Weights of a small GPT-style language model, trained from scratch on English Wikipedia: 183M tokens.
Each number is 50 + 12 x the weight over its row's rms, rounded and kept within 0 to 99. Layers, rows and columns count from 0. The size before them is the row's rms in percent of the matrix's.

# layer 2 MLP gate, 320x128, rms 0.0593, rows 117-135, columns 0-127
043:44 54 62 54 49 00 65 51 30 53 60 57 48 53 46 46 54 55 45 47 45 42 53 51 51 44 53 47 44 48 37 60 51 45 44 49 64 59 49 54 52 46 51 57 44 59 38 51 10 54 43 41 47 52 52 47 62 65 45 41 47 41 48 56 51 49 45 44 61 52 51 56 46 52 48 46 52 44 45 50 55 54 41 51 49 46 43 58 50 57 44 46 60 96 48 50 47 99 45 51 41 71 52 54 56 61 54 44 51 55 47 63 52 65 52 39 48 60 43 36 68 70 49 66 46 57 45 55
031:49 61 30 41 43 32 52 44 99 41 47 48 41 82 42 43 44 51 45 55 46 52 46 35 45 51 45 56 51 51 47 45 50 55 52 49 46 45 59 49 41 61 57 47 50 40 33 56 84 55 58 56 56 53 41 55 68 44 62 53 64 58 68 59 42 52 67 33 12 52 44 51 48 55 56 49 43 37 43 43 40 48 47 44 53 38 49 42 47 46 53 59 35 99 59 48 51 88 50 54 63 47 51 52 50 51 52 47 53 53 54 46 41 36 49 27 51 45 58 54 56 29 49 41 53 32 42 58
031:50 45 52 49 58 69 62 44 99 54 62 53 53 32 40 44 46 54 57 53 55 44 49 53 56 49 56 45 45 47 45 52 47 65 48 52 41 53 53 47 43 55 49 52 52 52 38 51 55 56 51 65 58 52 94 50 37 51 47 46 37 48 36 50 48 41 46 44 68 55 53 53 46 47 53 54 49 63 48 43 52 46 69 52 43 51 51 58 47 55 47 48 57 94 57 51 37 08 43 42 50 50 48 53 50 57 49 48 44 48 39 59 42 46 49 57 55 48 49 53 43 53 51 73 56 55 40 48
034:53 59 73 48 59 26 62 55 38 48 62 53 33 33 56 52 52 59 46 53 55 44 52 58 62 50 54 39 56 49 42 63 43 49 54 49 44 52 56 51 41 38 46 54 42 59 61 53 99 58 51 81 67 27 85 44 30 60 42 38 39 51 51 47 66 37 73 56 34 53 61 23 42 26 46 53 48 47 53 41 55 56 31 44 38 56 36 46 57 51 43 58 50 55 54 61 47 21 46 39 39 80 58 57 63 46 48 50 59 51 46 68 59 62 46 40 49 50 51 43 43 51 56 22 51 51 56 54
029:45 51 52 44 45 57 54 58 78 48 55 44 48 39 54 47 50 49 54 49 58 47 49 33 50 52 59 47 40 50 48 57 55 44 44 50 51 52 45 55 45 67 54 51 56 62 63 48 53 37 51 05 48 38 99 46 71 48 54 35 56 60 55 56 43 42 42 54 62 43 49 54 60 42 47 55 45 58 46 66 56 43 72 54 78 42 45 55 49 55 49 55 62 87 31 57 57 20 55 35 64 64 55 50 44 46 39 53 43 61 44 47 51 61 73 56 45 56 36 46 44 55 61 82 67 57 51 52
143:38 53 41 44 45 88 44 42 55 68 53 47 34 39 47 59 30 44 37 63 26 52 35 55 54 49 47 64 58 47 68 46 40 65 56 50 77 62 63 42 42 63 30 45 40 35 53 63 28 61 75 57 72 48 32 59 32 50 41 55 36 27 28 53 64 56 50 44 54 37 55 64 46 54 38 63 42 42 65 44 64 28 53 48 62 47 49 43 66 47 43 46 62 54 53 36 56 51 56 41 63 61 36 34 32 39 28 66 52 54 35 56 63 33 50 66 47 44 48 38 31 50 44 50 59 36 53 58
023:48 52 52 43 48 69 44 45 35 41 47 50 41 60 41 49 55 52 45 45 48 46 50 31 55 45 48 42 57 49 45 53 58 59 49 48 58 55 67 48 58 48 50 43 45 46 53 52 54 42 56 00 55 58 52 62 13 60 56 56 64 44 56 52 52 50 37 48 67 55 48 46 62 48 50 53 49 60 41 45 50 59 35 40 56 57 43 60 58 45 55 53 42 29 48 57 42 99 56 57 56 75 58 54 48 51 47 49 49 44 49 34 40 47 47 40 52 50 41 54 53 45 59 73 46 62 50 45
106:49 62 60 57 45 28 73 51 60 54 47 50 47 28 65 48 40 61 60 47 43 43 49 67 58 40 48 38 61 50 49 58 41 61 48 49 41 50 57 27 52 60 34 49 43 54 54 54 85 59 49 44 51 22 71 50 30 56 50 68 58 36 39 51 47 44 44 70 58 49 56 51 37 33 52 49 51 47 63 56 58 62 03 44 35 50 61 50 51 51 46 52 22 52 51 51 35 31 46 50 45 65 49 44 61 38 59 41 48 32 31 46 56 79 47 48 35 48 49 56 35 73 51 69 34 58 32 59
071:49 55 63 46 33 00 54 46 23 45 67 60 48 61 41 58 53 50 43 50 40 61 48 51 58 48 52 50 58 43 42 74 39 60 53 58 34 45 49 60 32 42 44 56 37 57 40 46 39 44 54 81 54 60 93 47 71 57 57 48 39 46 46 43 41 31 61 79 76 53 58 52 49 32 47 53 56 68 48 52 51 58 52 51 40 60 52 45 53 59 61 64 38 27 53 53 51 27 50 55 50 54 51 49 46 59 47 44 41 41 46 53 47 67 67 48 51 48 44 69 34 52 44 75 47 50 53 50
026:58 55 44 48 41 53 59 52 61 60 41 46 47 43 57 39 45 44 56 52 30 34 49 67 41 58 55 56 43 54 55 31 56 40 30 45 74 50 63 51 57 57 47 42 64 47 61 33 38 51 58 62 53 54 46 38 45 39 68 41 80 50 64 58 54 55 55 35 31 44 52 57 44 67 68 33 44 44 51 59 42 44 62 51 63 51 46 60 38 51 55 49 83 13 47 46 43 48 41 53 48 56 53 49 46 47 63 63 51 44 51 29 55 29 59 76 59 52 32 44 72 55 44 01 58 24 48 56
038:52 49 64 60 56 88 51 57 73 60 50 54 44 48 49 51 52 57 49 49 50 47 47 63 49 51 58 52 56 50 45 61 43 44 51 56 44 46 50 55 51 35 56 62 46 44 58 49 37 43 47 96 64 44 65 48 37 48 59 34 40 46 49 50 56 53 49 53 48 46 55 29 40 43 42 56 54 42 54 42 55 52 48 47 53 47 58 49 52 45 46 44 48 21 45 50 61 00 51 40 48 29 44 57 45 57 49 51 53 57 36 59 44 48 42 40 46 52 59 48 48 59 50 66 36 47 49 47
032:50 48 50 53 47 17 50 40 77 54 46 54 52 49 57 47 53 50 55 44 51 39 53 60 39 55 58 44 42 47 63 46 46 37 44 46 57 43 40 36 38 46 44 59 63 24 60 54 16 61 36 57 56 40 61 56 99 42 45 49 47 44 51 45 64 61 65 58 39 65 48 65 38 50 56 38 55 45 50 58 54 54 41 58 30 56 43 48 52 51 52 46 80 70 55 46 38 98 43 49 48 22 52 48 44 56 52 50 47 58 52 67 59 56 34 53 56 48 44 46 51 59 51 29 48 47 48 51
118:45 54 66 71 43 47 64 49 48 51 64 57 39 54 30 53 39 53 50 67 62 58 66 62 68 57 60 42 60 46 35 60 53 61 61 45 53 78 48 44 41 53 43 36 61 78 68 44 47 52 34 49 44 35 48 41 39 65 49 49 56 45 48 36 45 30 39 91 55 55 46 63 51 42 66 52 58 39 56 57 60 64 51 26 61 68 61 41 50 53 57 36 57 48 46 41 22 52 32 50 50 46 52 54 60 33 52 70 68 36 34 72 44 56 54 44 65 53 54 57 31 50 76 58 65 74 39 43
029:49 53 46 49 56 00 50 61 35 58 34 44 50 65 69 52 49 44 47 47 44 54 47 65 47 45 36 43 44 48 62 40 51 56 55 51 56 46 51 51 56 57 57 49 52 34 44 47 39 59 59 56 51 50 31 48 73 48 51 41 41 46 51 57 51 56 49 53 91 50 47 31 49 59 51 55 42 46 49 49 46 59 74 48 48 49 45 57 51 54 46 50 43 96 63 52 49 83 51 60 54 68 50 46 61 36 59 57 48 55 57 54 52 47 47 49 52 55 53 53 55 72 48 49 53 46 53 53
033:41 54 53 51 45 36 55 52 81 48 42 46 49 49 55 50 49 52 40 49 55 64 52 62 52 51 58 55 48 47 42 56 50 40 48 50 59 54 46 49 45 51 52 58 57 59 52 52 00 55 48 55 63 48 75 47 97 57 44 59 54 49 46 44 56 48 42 63 76 48 56 47 56 50 48 45 50 50 48 66 55 54 59 49 55 45 52 56 57 53 45 40 39 99 45 53 46 03 46 49 39 65 48 53 43 60 48 50 50 54 44 40 49 63 57 34 56 48 42 38 57 77 50 38 69 55 49 51
056:47 56 57 52 52 79 46 48 21 49 55 46 65 37 38 40 60 45 45 41 48 42 49 47 52 47 60 43 56 51 51 54 45 37 41 50 57 60 51 46 57 74 57 43 40 57 30 42 82 46 47 54 42 34 32 59 58 52 67 51 53 52 51 41 61 54 35 50 61 43 50 40 40 41 41 28 48 40 58 53 65 36 92 54 63 53 39 44 51 55 58 48 51 61 53 50 45 99 48 48 45 53 40 50 65 38 62 45 31 41 56 53 43 47 35 19 69 44 55 58 72 40 40 21 48 53 61 39
206:40 38 31 48 27 57 62 32 54 43 51 50 42 35 51 41 14 42 73 50 49 60 46 56 72 64 50 64 54 30 45 68 61 54 67 21 27 45 43 59 58 49 59 32 46 68 39 60 55 52 56 56 43 54 36 61 52 45 65 27 60 42 66 23 46 49 48 38 50 41 58 87 51 28 62 42 48 33 59 49 52 52 58 24 53 67 49 45 52 52 47 46 50 62 46 46 49 54 47 34 42 48 51 58 50 67 52 53 58 47 50 49 40 67 37 54 38 35 48 65 50 77 60 64 43 35 46 46
024:52 55 48 48 47 92 44 53 66 49 58 49 56 69 63 58 43 55 49 58 49 65 49 43 46 54 55 48 35 50 63 60 44 47 43 53 41 56 52 45 44 43 58 48 62 43 45 43 68 42 57 19 55 55 76 46 26 38 63 70 55 44 42 47 51 52 50 54 84 51 52 46 53 44 35 57 49 56 52 41 49 51 54 49 55 45 47 43 56 60 49 52 52 49 41 44 54 99 52 44 29 32 56 51 39 62 46 47 53 46 48 62 52 38 61 50 41 50 49 60 51 46 54 57 65 47 51 52
031:57 49 48 42 47 22 43 51 95 49 44 51 39 52 41 50 45 54 48 42 62 49 48 44 51 50 51 40 53 46 58 52 44 41 53 51 56 60 49 50 45 56 54 48 60 49 57 55 87 60 63 09 43 63 63 56 75 46 39 42 45 53 54 50 61 51 51 44 41 55 43 47 57 54 48 36 48 50 54 50 54 56 58 52 49 40 56 49 53 56 52 52 48 74 51 47 57 49 54 47 47 06 54 55 42 47 46 51 44 49 58 53 39 44 47 51 52 58 48 47 44 47 54 99 52 52 45 49
# layer 2 MLP up, 320x128, rms 0.0573, rows 117-134, columns 0-127
043:44 60 55 52 51 39 63 49 06 47 47 47 42 57 54 51 50 57 48 48 50 47 50 56 52 50 53 44 54 52 49 55 39 44 62 48 49 55 62 43 46 51 50 64 43 66 62 48 65 60 46 76 50 46 32 56 99 55 47 49 56 48 40 48 59 49 28 48 56 51 59 61 59 45 44 53 57 51 50 31 56 68 00 50 62 52 45 48 50 49 52 39 82 30 55 57 64 70 50 43 55 44 56 54 66 51 48 54 60 44 35 51 54 43 45 60 46 51 44 48 38 47 38 56 35 54 45 49
037:51 43 64 54 50 98 54 58 25 49 55 53 49 53 46 49 53 48 49 50 45 47 51 50 48 45 44 51 72 53 49 43 61 50 52 47 49 38 54 53 44 54 45 48 45 36 41 54 61 44 58 00 54 47 62 52 99 56 49 52 50 52 51 47 42 48 50 48 45 55 47 41 39 51 59 45 55 46 49 44 52 46 22 53 43 48 42 56 40 52 50 52 49 81 64 47 49 26 50 57 41 51 43 48 56 50 57 56 43 50 45 61 50 53 44 55 49 43 47 47 53 53 44 75 61 36 63 55
025:42 46 59 54 49 81 52 53 05 47 58 55 42 39 41 49 56 45 45 54 58 49 50 31 49 52 47 35 46 57 35 50 51 52 48 51 60 53 58 48 54 41 64 58 35 47 59 52 15 51 52 32 43 53 00 57 32 57 47 39 44 51 52 52 48 59 53 62 30 44 54 66 46 46 48 60 56 44 57 37 55 58 34 58 63 52 35 64 48 62 46 47 45 10 52 56 51 92 51 40 58 75 44 55 52 64 51 66 43 37 37 57 52 52 48 61 46 54 51 57 49 43 49 61 42 47 57 54
036:55 37 45 52 49 29 60 51 32 46 50 49 49 56 44 52 46 49 59 61 33 51 50 38 38 42 37 60 56 51 38 50 55 48 52 47 46 36 51 50 64 74 41 51 49 40 44 36 26 43 60 81 60 54 10 57 52 48 54 73 51 49 51 50 46 48 63 45 66 47 49 57 58 53 59 56 47 59 45 75 46 62 28 41 28 63 47 45 52 26 54 61 36 17 50 53 48 29 45 73 68 82 56 52 56 44 54 65 71 50 39 54 74 34 47 48 50 54 57 45 48 45 57 26 49 27 59 61
033:49 52 47 46 49 33 50 46 07 57 50 49 57 68 67 51 52 50 45 46 46 49 49 45 55 56 43 45 56 53 62 45 48 53 64 47 59 43 50 59 59 48 53 43 58 57 62 47 73 51 64 91 62 56 68 47 99 49 57 64 54 52 50 53 45 50 64 42 58 50 51 62 63 56 47 40 48 50 47 45 46 61 47 56 50 44 54 41 44 51 51 48 62 99 51 49 49 88 56 37 46 33 47 55 55 39 51 50 58 43 57 34 51 41 47 60 57 49 46 46 48 36 54 55 60 37 51 51
147:41 64 46 53 38 68 40 42 61 74 32 46 42 61 57 57 27 53 45 57 18 52 60 45 57 39 52 48 59 55 62 44 54 60 66 50 73 70 75 39 48 58 34 41 40 43 44 56 44 62 62 50 50 60 42 57 36 52 62 58 46 16 48 36 51 44 40 54 35 42 56 64 49 60 43 70 46 41 62 30 57 44 43 47 70 43 53 50 77 38 42 48 59 47 53 41 76 60 53 23 52 72 41 43 40 36 48 62 54 45 38 38 62 58 27 57 45 39 40 47 28 41 26 54 54 46 47 43
024:47 54 48 56 60 59 57 48 77 54 45 46 54 53 43 51 46 44 52 52 54 60 48 47 64 51 44 43 49 51 51 50 51 53 51 52 50 47 55 47 63 49 47 47 50 49 43 53 00 62 50 74 41 53 56 47 07 53 50 46 54 57 62 50 49 45 40 58 31 53 46 66 53 51 60 33 56 47 41 36 50 53 50 45 50 54 45 51 48 44 47 50 56 00 49 55 53 15 46 58 55 51 46 53 62 46 43 55 50 53 39 48 42 43 59 62 41 48 52 57 42 42 53 50 44 49 58 48
095:57 45 25 41 57 34 36 25 25 60 36 50 54 52 64 45 44 35 49 47 36 45 49 52 35 53 56 55 51 50 62 51 61 43 50 46 35 31 45 66 47 51 51 45 65 53 58 38 19 35 62 59 50 76 48 61 57 36 59 29 63 59 58 59 46 51 42 39 41 35 50 56 57 75 66 36 37 38 53 51 53 33 49 60 64 32 39 58 58 50 52 35 52 19 48 49 59 62 58 63 45 52 48 47 51 35 61 55 62 38 75 36 35 22 48 68 57 49 59 61 62 37 53 26 65 29 51 46
060:40 58 49 56 58 51 64 59 64 50 64 49 34 44 46 56 51 64 52 39 46 40 49 57 58 53 43 21 53 46 44 76 42 43 36 55 48 53 56 33 51 48 43 60 36 46 52 47 99 48 52 34 57 53 51 48 39 57 54 54 45 31 35 33 53 48 51 85 48 59 56 41 30 20 39 59 54 47 55 46 51 75 29 42 26 49 47 56 62 64 47 58 34 62 57 48 48 23 45 30 47 66 52 54 69 54 44 51 38 48 33 54 57 68 61 41 49 47 60 57 36 55 53 64 44 58 55 40
038:51 52 45 43 48 37 39 49 00 37 42 48 55 43 56 59 59 41 43 53 58 46 51 29 48 55 37 48 43 58 46 50 56 54 56 46 38 49 47 56 51 51 47 43 63 46 34 64 32 47 65 23 49 53 57 51 45 63 50 51 60 50 61 60 47 59 44 38 49 58 45 55 39 64 57 41 32 41 53 71 48 46 53 52 44 54 52 53 50 53 51 58 51 00 50 51 49 86 52 56 48 54 46 42 42 45 59 42 46 56 60 52 37 49 58 60 53 48 53 48 63 48 44 44 47 52 58 54
036:54 52 53 54 54 67 45 61 29 46 50 54 62 58 52 47 41 42 48 51 55 54 51 32 46 55 57 61 57 52 55 44 59 46 54 47 47 47 46 58 60 52 54 45 60 47 37 53 93 46 57 02 52 56 43 45 31 43 53 45 46 56 57 57 40 53 49 51 39 54 44 37 40 58 54 51 49 42 42 41 47 46 67 53 58 47 64 43 44 44 52 58 44 99 45 42 46 00 48 57 49 30 46 51 34 60 49 49 50 48 65 51 50 35 56 65 51 42 56 51 65 50 53 53 49 52 58 48
034:49 50 47 50 53 36 38 49 88 58 37 40 55 31 46 45 56 44 47 54 48 56 48 46 59 54 61 49 53 52 58 46 42 52 49 51 43 53 45 62 59 29 56 48 47 58 38 55 76 38 44 84 58 60 75 51 81 46 48 43 56 50 49 60 50 58 52 46 32 50 54 63 44 50 43 41 48 50 54 52 48 31 69 59 56 47 63 45 53 39 49 53 77 99 44 44 58 99 50 53 59 36 50 55 61 55 44 46 60 57 57 54 52 49 57 60 51 43 51 45 60 65 50 44 49 46 55 46
123:51 58 44 61 37 38 71 60 47 59 72 67 48 54 19 62 39 66 43 66 47 56 49 39 66 41 73 50 60 42 63 55 47 50 60 42 48 80 45 30 46 61 49 47 56 65 60 61 55 60 38 39 50 52 57 51 57 57 35 61 52 38 44 35 50 35 59 82 53 46 53 47 43 40 65 55 44 36 66 65 69 60 48 27 53 74 65 50 46 56 66 59 52 53 46 43 27 59 32 48 31 65 61 43 66 30 51 60 51 39 60 67 54 32 53 47 63 50 34 44 26 58 66 46 52 73 53 49
026:50 48 38 56 44 85 40 52 38 48 37 49 68 39 54 52 51 45 41 47 55 58 50 49 54 51 49 51 43 46 48 55 47 65 37 50 37 54 42 55 37 59 53 49 53 45 52 47 08 42 50 00 45 52 69 54 62 52 46 41 55 54 46 47 52 56 55 50 39 44 48 65 45 62 52 46 49 49 55 40 53 46 78 49 48 55 51 54 54 52 55 45 61 18 57 51 56 47 55 60 56 56 45 49 44 59 47 40 42 52 59 54 45 43 47 45 43 46 45 54 57 37 43 79 44 66 52 48
025:41 53 49 52 54 16 54 58 09 61 60 57 43 68 49 54 48 56 45 47 53 36 51 73 54 48 47 54 59 47 55 62 48 58 52 51 52 63 53 37 24 60 47 55 52 62 37 48 74 60 62 51 57 33 25 48 37 50 54 51 42 46 57 42 59 41 50 50 53 55 58 58 53 39 41 42 58 47 59 53 46 55 42 57 45 53 58 51 46 58 49 47 55 99 57 39 26 56 50 43 68 36 57 50 38 33 50 46 52 36 34 50 50 67 23 49 48 63 63 62 38 47 27 88 60 51 55 53
059:43 61 58 59 58 49 56 60 63 46 54 58 44 38 60 52 50 62 45 48 53 41 52 58 54 42 51 36 51 51 44 74 32 62 48 50 29 58 43 51 32 51 51 63 34 59 46 59 15 37 45 74 53 26 67 49 81 72 52 36 37 44 41 39 58 38 49 65 54 64 56 35 44 30 42 56 52 44 49 52 59 67 40 46 62 45 42 57 54 68 52 50 56 64 57 61 55 00 39 31 37 39 45 61 73 41 47 47 40 62 45 61 52 73 46 30 46 53 40 53 53 65 51 58 54 67 55 56
201:56 64 60 46 64 51 43 78 48 50 53 57 49 60 50 65 61 65 20 46 49 42 33 42 29 31 51 36 42 49 56 28 37 45 33 65 65 47 55 40 42 52 43 70 61 31 59 55 33 55 37 56 64 43 55 36 41 52 32 73 35 47 21 80 51 56 58 54 45 70 58 36 46 65 39 51 46 82 51 49 63 33 52 58 39 41 54 61 49 55 68 56 58 55 63 52 56 51 44 62 44 64 33 40 45 43 39 44 46 60 44 66 62 50 55 57 61 70 52 19 57 37 52 36 52 56 48 54
033:52 50 47 53 42 99 47 48 77 53 49 46 59 61 36 50 46 50 39 51 52 42 49 44 49 54 53 60 55 49 60 54 55 53 51 51 42 42 37 54 54 49 54 48 54 55 41 51 88 50 52 82 53 55 37 49 58 51 58 57 41 59 46 56 46 45 54 49 27 47 48 52 39 51 62 45 45 54 55 47 51 45 43 54 63 54 58 45 44 41 53 56 61 00 44 48 54 08 47 46 49 36 49 50 44 53 53 47 56 57 59 43 42 53 50 61 55 47 57 51 57 56 53 65 53 47 49 48
# layer 2 MLP down (transposed), 320x128, rms 0.055, rows 117-134, columns 0-127
022:47 43 41 54 66 48 61 63 50 67 51 34 48 64 38 56 37 22 42 48 55 41 64 52 43 47 62 49 35 53 49 74 64 42 16 59 79 39 46 42 37 41 38 36 53 69 63 55 43 60 59 15 49 44 47 62 50 37 53 53 45 39 51 37 40 38 45 35 38 63 51 73 71 49 47 34 41 38 20 38 64 43 48 22 36 55 47 33 48 39 60 52 58 36 39 65 35 46 50 63 58 53 46 43 29 43 40 62 55 48 52 32 46 37 43 43 51 71 52 61 55 56 44 48 65 50 57 57
018:63 49 57 54 42 55 45 47 51 49 57 38 51 70 38 36 45 65 44 54 60 44 55 53 54 44 33 67 50 73 63 52 49 64 57 64 71 41 66 46 52 46 50 46 48 62 41 43 63 71 77 46 36 31 28 43 44 51 46 63 44 69 62 40 45 63 64 42 63 42 45 32 50 72 45 54 50 85 67 72 42 74 47 55 72 73 32 48 41 30 37 48 45 65 47 43 48 47 56 55 65 55 41 49 60 51 39 42 56 40 47 29 68 45 56 38 38 46 67 57 55 29 51 76 52 42 54 29
015:74 49 20 42 58 69 50 57 43 34 47 64 48 58 67 51 35 46 59 53 45 61 56 44 41 66 41 40 49 45 49 52 70 76 40 65 63 58 44 27 40 59 56 27 40 43 68 57 38 75 36 72 38 44 58 32 49 36 54 57 42 71 62 32 35 55 60 43 56 64 85 48 52 50 36 36 44 47 35 44 53 56 59 47 48 38 45 27 31 56 38 41 56 46 58 61 64 45 43 53 52 62 50 68 39 44 60 71 52 46 53 65 61 39 28 47 46 45 37 68 45 49 42 42 48 57 36 60
024:43 34 58 29 50 47 55 42 36 42 48 66 67 35 56 27 59 55 48 56 49 66 41 46 43 48 57 50 38 48 44 40 38 48 48 65 33 68 40 84 68 56 57 70 46 17 32 49 63 55 45 78 70 55 64 44 41 50 54 46 45 59 48 56 38 25 31 53 64 43 37 42 41 62 62 75 66 45 41 67 56 31 68 41 55 44 59 52 54 47 40 49 45 44 67 44 60 31 37 56 54 54 49 58 64 38 44 48 62 61 40 55 48 54 64 29 42 59 51 46 55 84 56 58 53 44 59 65
017:60 68 83 48 64 39 58 67 60 63 60 52 67 44 45 57 50 81 41 37 25 46 50 45 46 52 37 56 57 63 50 60 62 57 63 55 42 41 43 52 37 52 50 39 64 44 58 33 34 36 59 48 55 66 47 50 47 57 54 26 40 46 43 38 75 74 37 71 52 51 54 27 36 41 55 68 64 51 52 53 39 50 50 20 36 56 49 82 49 46 42 65 51 50 52 55 55 31 41 59 48 53 55 57 58 43 52 62 43 50 58 48 21 25 63 37 44 35 45 50 62 50 41 52 62 54 45 68
152:60 56 46 41 52 33 41 40 47 49 43 55 48 49 53 51 54 38 47 52 59 40 99 34 47 46 55 56 45 85 42 48 45 45 70 98 38 36 67 40 58 46 55 31 59 65 60 44 57 48 48 67 43 48 51 54 51 50 53 54 52 19 51 44 56 43 46 63 50 57 40 56 38 66 56 49 54 46 49 47 38 52 69 50 47 39 48 56 43 51 65 50 34 66 35 82 64 25 60 55 49 63 53 44 57 55 67 49 53 48 47 42 51 55 61 51 58 61 22 52 52 37 39 69 47 48 50 53
012:47 44 33 52 41 37 49 43 60 60 46 54 48 41 20 50 53 52 24 45 66 63 57 41 54 42 46 36 62 43 42 69 43 40 29 65 78 57 40 43 47 49 72 43 52 37 54 69 27 31 44 20 48 53 84 39 52 49 45 47 52 48 58 46 54 54 48 40 23 49 39 37 54 37 51 62 65 49 57 35 53 72 66 42 63 65 47 31 63 42 64 71 47 50 68 39 68 52 57 44 42 59 48 47 58 31 37 72 48 61 46 50 53 59 58 39 64 72 56 51 61 68 50 48 53 62 56 53
086:44 57 35 38 66 49 45 18 58 54 37 64 57 57 55 35 66 49 49 49 45 52 43 51 63 47 37 51 44 40 50 59 40 48 67 33 28 35 48 57 49 53 33 50 72 44 57 39 59 45 48 37 55 44 57 35 37 50 81 56 59 44 44 76 42 39 39 80 59 39 52 39 64 50 43 41 36 64 73 77 25 51 49 50 41 42 32 45 53 58 45 25 30 66 50 46 35 46 53 49 34 38 38 41 70 36 56 52 55 31 44 54 58 42 47 60 44 50 57 60 56 56 48 34 53 40 27 73
051:47 48 57 45 46 64 40 61 56 49 54 33 37 52 42 54 17 63 42 47 33 78 52 38 50 46 49 64 52 18 31 60 55 37 42 79 38 73 65 57 46 39 63 34 38 69 35 48 53 55 55 56 35 48 26 57 47 42 18 79 51 30 43 43 42 39 36 42 50 49 76 55 42 53 29 54 48 47 58 46 71 57 68 51 55 49 55 43 43 55 47 52 62 42 48 50 66 53 52 61 58 63 65 50 55 63 45 63 47 60 38 48 61 52 56 37 39 48 40 41 22 36 57 50 37 55 49 47
023:25 56 48 49 40 54 56 60 63 53 48 27 53 59 47 49 17 48 57 47 59 73 49 37 61 45 41 67 55 30 46 55 54 38 25 55 32 51 65 53 33 50 62 50 31 47 37 44 59 41 57 50 45 52 15 57 40 46 47 64 41 39 57 49 51 60 32 44 26 62 55 49 58 52 28 65 53 51 33 33 46 53 53 69 34 48 55 49 36 49 30 40 52 63 37 47 41 64 33 40 56 51 40 48 57 66 56 33 31 62 57 52 65 47 19 48 38 61 70 55 57 55 57 30 60 52 67 66
018:30 43 39 32 55 69 31 44 61 19 43 38 54 34 61 56 57 58 65 33 56 36 36 54 46 55 64 44 39 31 69 54 33 39 55 60 46 64 40 68 64 61 40 49 39 43 42 33 40 41 39 52 53 64 56 53 58 45 77 31 62 43 50 53 55 53 49 57 36 49 63 44 23 37 53 39 51 45 32 58 34 71 58 42 46 24 60 32 52 45 54 58 43 30 45 56 67 67 38 53 60 44 59 57 60 44 33 33 59 37 54 69 51 47 68 68 70 56 56 47 48 40 60 30 46 42 35 42
017:34 69 43 56 42 41 59 43 46 31 64 44 44 33 48 51 58 92 60 45 58 62 54 41 36 36 38 49 66 57 79 47 48 59 44 52 44 63 61 24 46 37 56 37 55 72 42 42 44 54 64 51 53 61 59 51 44 61 54 43 51 58 52 18 60 44 59 73 37 67 31 48 62 33 25 51 74 58 68 55 73 54 50 40 66 60 47 46 35 45 41 45 71 50 52 55 53 40 51 32 39 43 36 56 54 39 39 38 59 45 52 48 65 68 39 44 45 57 68 37 56 55 40 49 70 49 56 52
139:30 45 68 55 34 49 56 49 33 44 59 45 52 37 38 68 47 36 46 53 58 39 99 45 51 77 61 44 48 27 45 45 35 53 38 63 55 57 45 50 42 37 52 61 67 52 48 45 46 54 44 48 39 51 53 43 48 54 47 52 62 54 60 40 58 67 44 57 54 47 49 56 60 50 53 59 58 34 54 48 55 57 66 35 51 56 61 44 40 28 56 50 55 44 33 43 59 77 31 44 59 41 54 53 52 48 39 63 46 45 39 44 48 36 46 60 72 44 56 60 52 45 50 62 63 58 49 61
013:38 63 74 44 62 42 60 50 59 38 51 61 44 68 58 40 34 41 24 53 57 43 65 54 25 45 53 55 45 51 55 64 47 35 47 31 59 65 58 45 42 44 48 41 23 66 47 47 46 36 41 66 62 52 50 25 51 46 58 75 39 59 37 48 57 61 61 45 59 60 53 46 55 58 46 57 27 44 67 31 24 46 71 49 70 52 56 45 52 64 65 43 33 47 72 49 66 69 50 57 40 55 55 40 72 49 50 38 33 58 41 48 44 46 46 49 48 51 36 18 30 53 44 55 40 44 51 22
018:41 35 29 48 83 41 50 65 74 49 55 47 55 38 56 76 41 60 43 71 57 55 79 41 52 52 53 40 59 39 30 54 36 51 50 22 57 47 58 51 58 33 67 32 47 37 48 62 34 65 49 31 64 60 19 72 47 52 62 54 47 39 35 29 29 65 53 59 50 55 51 57 37 57 48 42 48 37 40 44 38 52 43 60 48 48 47 46 35 60 30 68 49 50 45 32 55 49 41 68 29 53 58 46 67 56 41 51 44 52 43 40 62 42 48 62 51 67 55 56 53 29 57 41 50 38 56 31
044:80 79 55 56 44 52 52 51 49 40 52 58 47 54 45 52 49 45 33 52 61 51 58 60 44 30 66 61 69 48 35 76 58 57 52 69 56 44 37 52 51 59 46 62 68 52 65 65 31 42 39 29 38 57 44 57 41 60 52 29 38 46 42 36 62 56 41 51 53 39 58 42 80 38 39 39 45 23 62 47 74 53 59 56 56 40 49 50 57 56 52 54 51 77 34 48 47 61 42 40 63 55 52 56 58 42 46 51 63 49 46 66 60 51 32 58 55 80 44 60 66 12 33 37 49 63 50 48
198:68 68 64 50 61 57 46 64 39 46 62 69 49 57 46 59 53 66 31 48 52 40 00 48 30 24 53 53 48 65 47 30 47 53 33 85 81 41 55 47 59 45 45 48 47 40 47 46 41 52 41 64 68 46 46 39 44 55 42 56 30 50 28 60 55 44 54 64 57 64 41 48 46 71 47 46 46 61 48 43 79 44 52 59 43 54 42 56 38 58 53 59 52 49 54 52 51 41 53 53 54 56 33 35 53 48 40 50 47 54 48 50 72 49 60 44 58 63 35 48 58 39 49 50 57 54 50 71
015:43 32 50 49 57 36 36 30 56 30 41 74 57 51 32 47 43 62 46 41 52 42 45 51 44 37 62 35 58 61 42 63 20 44 58 67 72 58 45 57 61 51 67 48 59 37 54 50 21 45 37 47 65 46 47 69 60 68 54 38 52 57 54 33 46 37 36 37 67 64 57 45 48 52 32 42 63 72 48 47 08 54 43 48 45 41 57 44 56 45 23 53 55 62 54 59 51 52 59 38 39 47 51 59 56 44 43 53 64 32 86 43 47 65 47 45 36 52 75 48 57 43 58 57 45 37 48 51